Weights of a small transformer language model.
Architecture: LayerNorm before each block, biases, tied embeddings.
Training: a variant of Muon for these matrices, 88M tokens.
Each number is 128 + 32 x the weight over its row's rms, rounded and kept within 0 to 255. Layers, rows and columns count from 0. The size above them is the row's rms in percent of the matrix's.

# layer 2 MLP down (transposed), 512x160, rms 0.319, rows 344-363, columns 80-159
size [108 103 105  98 104  91  84  86 115  99 120  88  88 121  93 122  92  95  81 100]
[[140 142 101 138  74 149  79 134  86  89 164 151 187 171 146  80 121 110 106 173 101 105 114 173 176 154 157 114 135  90 140  78 145 128 123 127 114  99 148 159 161 143 203 104 147  94 161 103 143 148 153 131 115 146 163 184 129 152  82 150 115 127 135  74 164  51 131 165 131 116 128 141 103 138 108 208  64 172 186  61]
 [114 137 142 115 135 120 130 188 144 120 133 155 181 149 143 149 154 122 120  70 123 106 156 147 138 131 146 126 115 132 179  82 123  75 148 132 136 160 172 203 221 155 137  97 117 205 153 108 121 101 132 145 161 129  97 122 168  48 178  99 158  90  95 147  82  83 164 148 108 100 187 120 136 192 111 145 135 128  94  83]
 [161 123 101 132  90  94 141 163 131 204 174 152 147  80 174 173  71 119 107  75 135 131 142 163 127 174 152  89 148 124 132 172 192 108 120 127 182 131 117 115 193  46 142 163 143 104 141  99 147 103 146 122 176 115 157 145 109 163 100 124 110 169  86 107 163 142 144 157 107 129 142 165 130 174 154 131  92 109 128 142]
 [108 122 159  89 124 122 114 114 159 116  96 172 113  80 138 108  80 203  75 100 162 113 129 138 106 117 107 115 128 167  81 155 133 103 104  64  84 119 146 114 168 111 115  92 105 158 120 146 152  89 188 136 109 161 180 126  71 162 144 131  86 113 112  79 122 184 133 148 133 153 158 142 156 104 135 128 156 158 171  94]
 [137  51 149 161 145 159 115  94 130 156 125  80 114 145 106 130  99 104 152 157 145 111 135 168 162  34 103 104 140 115 210 134 117  91 135 131 118 193 157  69 189 137 161  93 159 150 149  73 116  79  72 131 188 131 125 124 101 119 143 103 168  94  87 133  81 147 110 174  86 108 110 105 106 167 148 163 138 139  66 151]
 [175  94 113  88 125  95  81 160 118 147 143 116 167  63 131 163 202 123 136  92 115 144  92  72  73 103 180  96 110 175 151 133 118 153 115 139 177 148  98  73 164 144 114 137 121 124 122 170 143  73 163  94 134 118 118 167  90 164 160 162 108 127 128 100 142 170 102 168 122 119 101 130 141  85 163 124 190 132 150 133]
 [ 81 168 166 142 131 123 120 114 139  99  82 113 142 135 133 140 197  63 111  93  96 118 147 141 156 102  77 153  92 100  94  89  70 140  84 113 157 104  78 119 148 102 134 136 168 127 183 101 114 149 138 147  93 132  93 152 139 106 125 147 137 150 152 186 156 118  75 141 128 130  84  98 142 114  94 142 170  83  98 137]
 [ 87 164  91 138 116 107 112 119 117 176 135  80 159 142 147 143 155  99 212 191 136 119 154  93 202 104 113 143  85  69  70 159 156 170 107 112 195 137 123 156 146 127 109 125 124  78 134 145  95 101 143 128 128 129  62 155 107  88 138 164 118 106 107 101 121 113 188  88 195 107 131 182 142 134 112 172 166 108 103 147]
 [ 79 194  95 128 112 179 103 142 132 101  89 126 160 121 142 115 160 123 142 104 171 158 105 128 105 121 152 170 160 195 110  79  77 149 172 147 126 117 134 170 216  62 178 162 158 145 116  95  67 133 109 127 160 146 139 119 162 122  97 156  86 143 120 108 161  95 140  94 123 135 134 147 105 106 155  95 127  86 164 112]
 [ 96 102 162 195 117 110 164 103 180 148 168 121 142 158 183  82 121 106 117 162 132 118  90 185 139 117 111 147 125 130 122 139 146 137  86 116 164 108 153 123 128 155  61  89  90 192 118 122  83  50 107 131 106 133 144 133 167 136 146 110 138 121 104 177 153 126 239  90 149  97  18 101 146 120 123  69 121 108  83 156]
 [142 104 107 132 129 148 122 117 122 133 164 136  91  96 113 155 163  86 168 141 195  83  96 134 100  63 143 107 135  91  95 120 144 141 125 133 165 168 147  91  79 174 141  98  67  89 102 112 126  93 152 121  84  92 193 137  81 138  97 139 189  82  89  93 169 139 161 158 139 135 121 190 132 103 148 126 121 122 110 152]
 [126  82 141 126 117  59  88  99 118  89 149  74 139 164  54 164 144  75 112 167  64 150 197 145 146 106 114 129 103  49  90  82 141 131 177 135 122 167  96 153 136 131 140 132 120 117 176 105  76  93 152 123 130 184 129 152 211 171 110 146 155 119 104 138 114 128 173 130 176 105  67 139 133 129 151 109 106 118 120 148]
 [140  82  62 138 152 142 192 110 121 179 183 121 107 135 155 111 167 155 105 134 132  80 119  97 128  57  97 118  92 112 109 103 136  92 109  80 116 141 160  63 136  66 106 121 121  70 139 110 129 135  88 104 131 164 116 144 130 106 150 157  84 170 142 121 116 110 131 121 177 139 109 139 175 110 147 125 170 147  83 151]
 [130 218  77 170 135 148 164 158 139  79 117 165 176 134 138 110 128 127  90 103 140 134 111 109 116  93 130 144 108  52  96  94 140 101 113 115 109  72 165 101  62 135  93 130 140 146 185 141 151 126 146 108  68 115 175  80 133 108  96 108 155 204 165 118  58 146 138 102  90 116 130 174 136 144 107 153 154 144 166 133]
 [141  93  45 155 134 114 107 140 107 136 182 107 113 123 148 123 145  31 152 142 142 195 142 115  61  84 113  99 163  91 163  95 183 106 153 126  73 122 167 133  90 129  85 138  92  93 122 113 152  81 144 129 100 141 155 124 131 147 187 100  94 118 127  78 121  75 172  79 104 180 167 136 141 115 119 129  55 119 156 149]
 [139 175 132 154 117 133 130 107  76  97 146  52 128 118 121 145 132 209 127 135 142  93 149 143 165 145 128 152 141 169  84 136 139 123 150 131 120 204 128  89 140  40 141 122 122 177 122 134 144 165 103 153 121 129 180 121 156 168  62 163 157 100 157  92 105 182 119 100  88 130  82  92 121  35  90 121 140 181 125 118]
 [137 151  84 121 158 143  99 185 124  91 100  72 106 121 145 162 126 151 177  47  92 122 142 147 136 132 117 102 108 128 123 195  96 145 141  80 148 103 192 124  80  75 116 113 114 154 139 166 102 164 103 154 139  86 125  69  78 142 112 150 137 129 148  91 114 129  76 160 160 130 153 112 113 115 136 150  99 140 141 139]
 [128 139 138 130 144  81 172 158 128 128 142 104 109  99 129 194 136  95 134 109 174 166  36 112 139  83 189  71 121 146  99 109  92 132 137 184 135 100 139 137 132 154 119 112 190 149 145 103 142  68 193 105 152 103 152 153 113  41 117 117 137 152  91 136 116  92 131 152 125 187  79 140  80 130 181 183  95  82  62 171]
 [122 214 126 132 132  36 151 191 202 162 141 102 131 163  86 129 160  92  89  87 119 176  82 121 174 161 117  75 135 139 104 119 153 111 192 109 103 130 163 191 171 135  78 120  97 127 182  86 120 152 112 115 121 136 126 179 122 181 182 121 140 163 161  83 106 117 121 135 102 118  79 114 161 119 151  98 131  62 113 234]
 [125 132  98 147 129 155  73 166 122 130 169  95 150  57 154  93 128 139 110 129 184 152  92 118 190 128 181 179 141 149 114 131 131 179  98 111  76  97 139 130 104 139 171 178 139  91 181 155 129 128 119 110 151 156 133 136 129 140 121 168 163 140 155 119 123  38 111  54 168 100 151 126 108 169 123 131  75  68 113 117]]
# layer 2 MLP up, 512x160, rms 0.224, rows 345-364, columns 80-159
size [ 99 107  99 106  92  82  84 108 107 126 100  87 109 103 126 101  88  93  92 123]
[[173 112 113 118 146 110 103  79 125 141 143 101 124  83 139 122  80 141 107  93 100 161 131 194 180 110 167 140 121 176 130  80 153 138  90 153 145 133 198 167 130 140 150 125 115 128 121 129 122 101  82 162  72  86 100 191 171 118 139  86 111 132 165 138 127 153 148 158 131 143 109 132 115 152 110 142 148 140 107 133]
 [ 98 160  91 132 156  74 108 134 124 196 159 160 163 102 153 137  82 125 161 126 100 140 126 141 108 124  90 154 123 163 120 139 165 154 190 172 165 123 107 142 112  91 173 145 125 123 122  97 105 145  84 121 137 119 134  98  97 124 187 111 121 174 105 114 141 128 107 136  29 174 165 100  71 140 172 125 134  96 114 163]
 [127 130 120 166  62  77 115 140  99 139  99 163 166  83 104 105 108 144 101 157 102 147 206 159 121 117 115 141 151 160 157 133 130 118 179  96 132 120 111 128 113 133 110 134 115 184 135  65 128  78 164 133  95 129 110 106 154 135 104 145  91 122 160 186  31 150 102 101 103 120 147 165 122  67  73 178  56 174 171 125]
 [ 91 162  80 139 131 169 204  94  64 118 111 165 151 128 117 139 128 147  95 173 110  94 122 165 156 156  91 148 135 111 165 108 152 123 102 130  90 166 103 175  77 150 135 110 152 114 146 162 100 130  99 106 126  94 155 134 141 191 123 114 161 171 134 150 122 135 147 156  69  98 130 141 144 118 127 149  83 208 145  91]
 [134 133 104 161 142 180 147 173 114  79 100 193 121 138 122 164 142 165 185 131  94  92 116 136 187 158 112 137 113 141 151  80 172  78 104 138 186 115 127 132  92 126 118 103 123 148 118 145 143 114 160  84 160 152 160  91 161 151 138 136 143  98 166 170 108 119 116 149 217 134 109 144 153 102 131  79 142 136 180 136]
 [127 136 132 101 160  92 145 141 123  80 102  91 194 120 122 158 126 133 175  85  67 112 109 101 101  90  83 142 111 186 135  82 144 184  90 165 127 110  63 107 159 152  99 191 178  91 165 154 104 177 117 188  96  78 107 146 149 132  96 178 107 145 122 176 140 168 180 155 180 139 101 181 144 167 152 162 125  92 117 108]
 [140 131 102 124 112 101 117 124 149 135  95 125  94 122  87 100 109 145 132 162 130 106 150  52 105 122 143 136 128 110 111 114 151 141  97  90 100 138  85 124 127 130 156 155 144 175 152 144  88 127 122 124  88 129 113 147 155  92 148 127 140 177 159 132 116 124 113  58 110  85 149 118 146 160 127 203 174 158  87 134]
 [131 140 129  93 136 174  99 135 183 170  86 106 139 165 115 141 181  85  90  83 117  90 139 192 140  86 105 176 162 176 146 117 135 131 193 208 170 145 149  89 181  99 163 105 136 146  80 126 137  97 114 153 134 105 133 171 180 144 141 166 120  92 133  91 124 153 103 126 118 117 170 137 150  96 134 171 102 156 120 117]
 [116 173 115 138 178 123 154 105 152  92 140  37 175 121 138  91 107 136 180 125 111  84 155 176 102 136 115  93  97 155 170 140 135 151 124 138 100 146 188 149 122  98  79 130 101 138 134 115 137 143 153 162 110 160 139  83 128 109 122 112 113 139 188 156 104 106 130  89 122 144 128 153 147 146  80  74 129  96 139 117]
 [180 167  89 108 121 101  97 118 146 141 136  76 151 116  85 134 161 123 174 152 157  77 123 134 121 120  89 117 106 127 116 115 117 109 122  90 137 138 155  92  89 150 167 141 119 146 110 173 124  89 195  96  85 121 166 178 174 141 102 126 169 131  98 168 190 110 107 105 129 121 147 136  67 133 137 172  84 158 111 122]
 [107 139 107 149 175 115 119  95 123  96 155 115 102 143  91 152 109  56 121 120 138 120 107 130 151 137 139  86 131 106 104 146 142 146 162 125  36 207  49 139 161 123 118 181 143 111 100 181  81  83 163 130 150 170  80 141 108 167 148 187 125 139  84 160 165 172 113 133 163 193 115 121 142 117 112 140 155 154 148 160]
 [135 146 112 104  94 137 169 185 139  98  85 146  44 117 140 132  67 178 115 125 179  92 103 119 154 122 100 105 123 101  87 148  71 140 137 147 144 117 152 109  87 184 123 166 158 124 140 136 120 133  83  77 131 131 126  80 114  81 157 148 118 132  75 131 127  71 120 142 132 114 166 160 137 150 145 144 202 157 139 110]
 [148 133 108 155 178  74 157  86 118 149 157 111 147  86  45  95  93 125 175 142 139 129 116 123 177 117  83 166 146  44  95 155 107 165 119  98 118 112 196 121 167 124 144 120 167 152 131 128 148  90 102  74 114 169 162 163 140 113 133 150 135 114 178 194 134 195 104 108 109 111  94 128 159 173 126 139  54  83 132 156]
 [ 65 116 139 123 145  91 130 103  86 130 164 153 105 126 140 127 103 105  96 128 168 192 139  76 105 133 159 188 173 142  95 165 124 129 160 173  91  76 130 130 126 125 126 105  99 140 112 125 125 141 103 151 146 158 151 160  99 169 151  46 113 135  68  64 130  88 110 161  86  94 119 110 126 152 143 165 127 138 161  85]
 [137 163 123  97 103 156  98 115  83  63 138  46 195  41 108 142  63 157 146 106  80 110 154 135 127 122 110 108 149 208 122  89 210 136 134 149 143 157 177 121 164 107 118 121 135 132 106 161  87 174 128 137  83 144 182 105  86 157  73 189 128 134 142 126 106 172 105 156 116 188 106 116 137 100 163 129 157 171 161 124]
 [179  99 113 138 181 149 102 102 187 134 101  92 123 136  83  89 102  84 148 107 116  89 125 142  93 147 129 130 106  99 139 128 156  81 165 174 137 110  66 154 135 122 149  77 116 127 121 147  68  79 164 141 121 214 106 154  67 129 125 142 157 159 147 126 104 106 155 131 151 190 141 127  84 144  97 120 143 112 162 149]
 [122  75  71  57 118  90 155 141 173 139 147 135  87 135 101 155  92  97  95 128 183 138 131 126 129  97  86 140 160 129  74 167 112 159 101 138 105 114 188  76 100 202 138 137 178 154 137 119 106 130 110  96 157 124 188 125 107 125 123 138 138 172 151 111  72  40  81 146 112 161 151  89 138 143  33  83  76 108 193 123]
 [136 129 128 135 123  76  95  99 110 109 124 127 146 183  41 155   6 138 161  66 105 132 158 147  82  76 177 135 133  77 119  40 122 154 147  77 140 113 133 116 157 116 106 156 126 112 175 130 124 104 111 181  61 138 171 121 123 120 140 150 130 132 148 128 117 153  99 113 149 166 181 169 123 168 116 181 135 134  99 135]
 [147  63 148 123 112 152 129 143 139 149 141 184 141 107 125 140  86 126 172 136 142 126 112 154 147 145 125 111  46 152 111 126 155 154 100 114 133 148 128 144 122  90  94 106  83 153  78 157  96 100  83 136 141  92 103 111 181 117  85 100  76  98 113 157 110 135 171  81 109 168 175 194 116 148  75 161 149 123 101  75]
 [132 117  92  88 129  99 151 124 103 111  74 197 103 155  94 152 144  52 144 181 116 157 135 139 204 112 139  81 130 158 157 116 181 145 126  72  88 154 128 188 156 104 102 192 138  81 129  94 114  55 164 174 144 104  89 164 155  87 132 101 150  78 126 104 149 170  95 141 160 115  75 166 127 169  97 130  94 142 134 180]]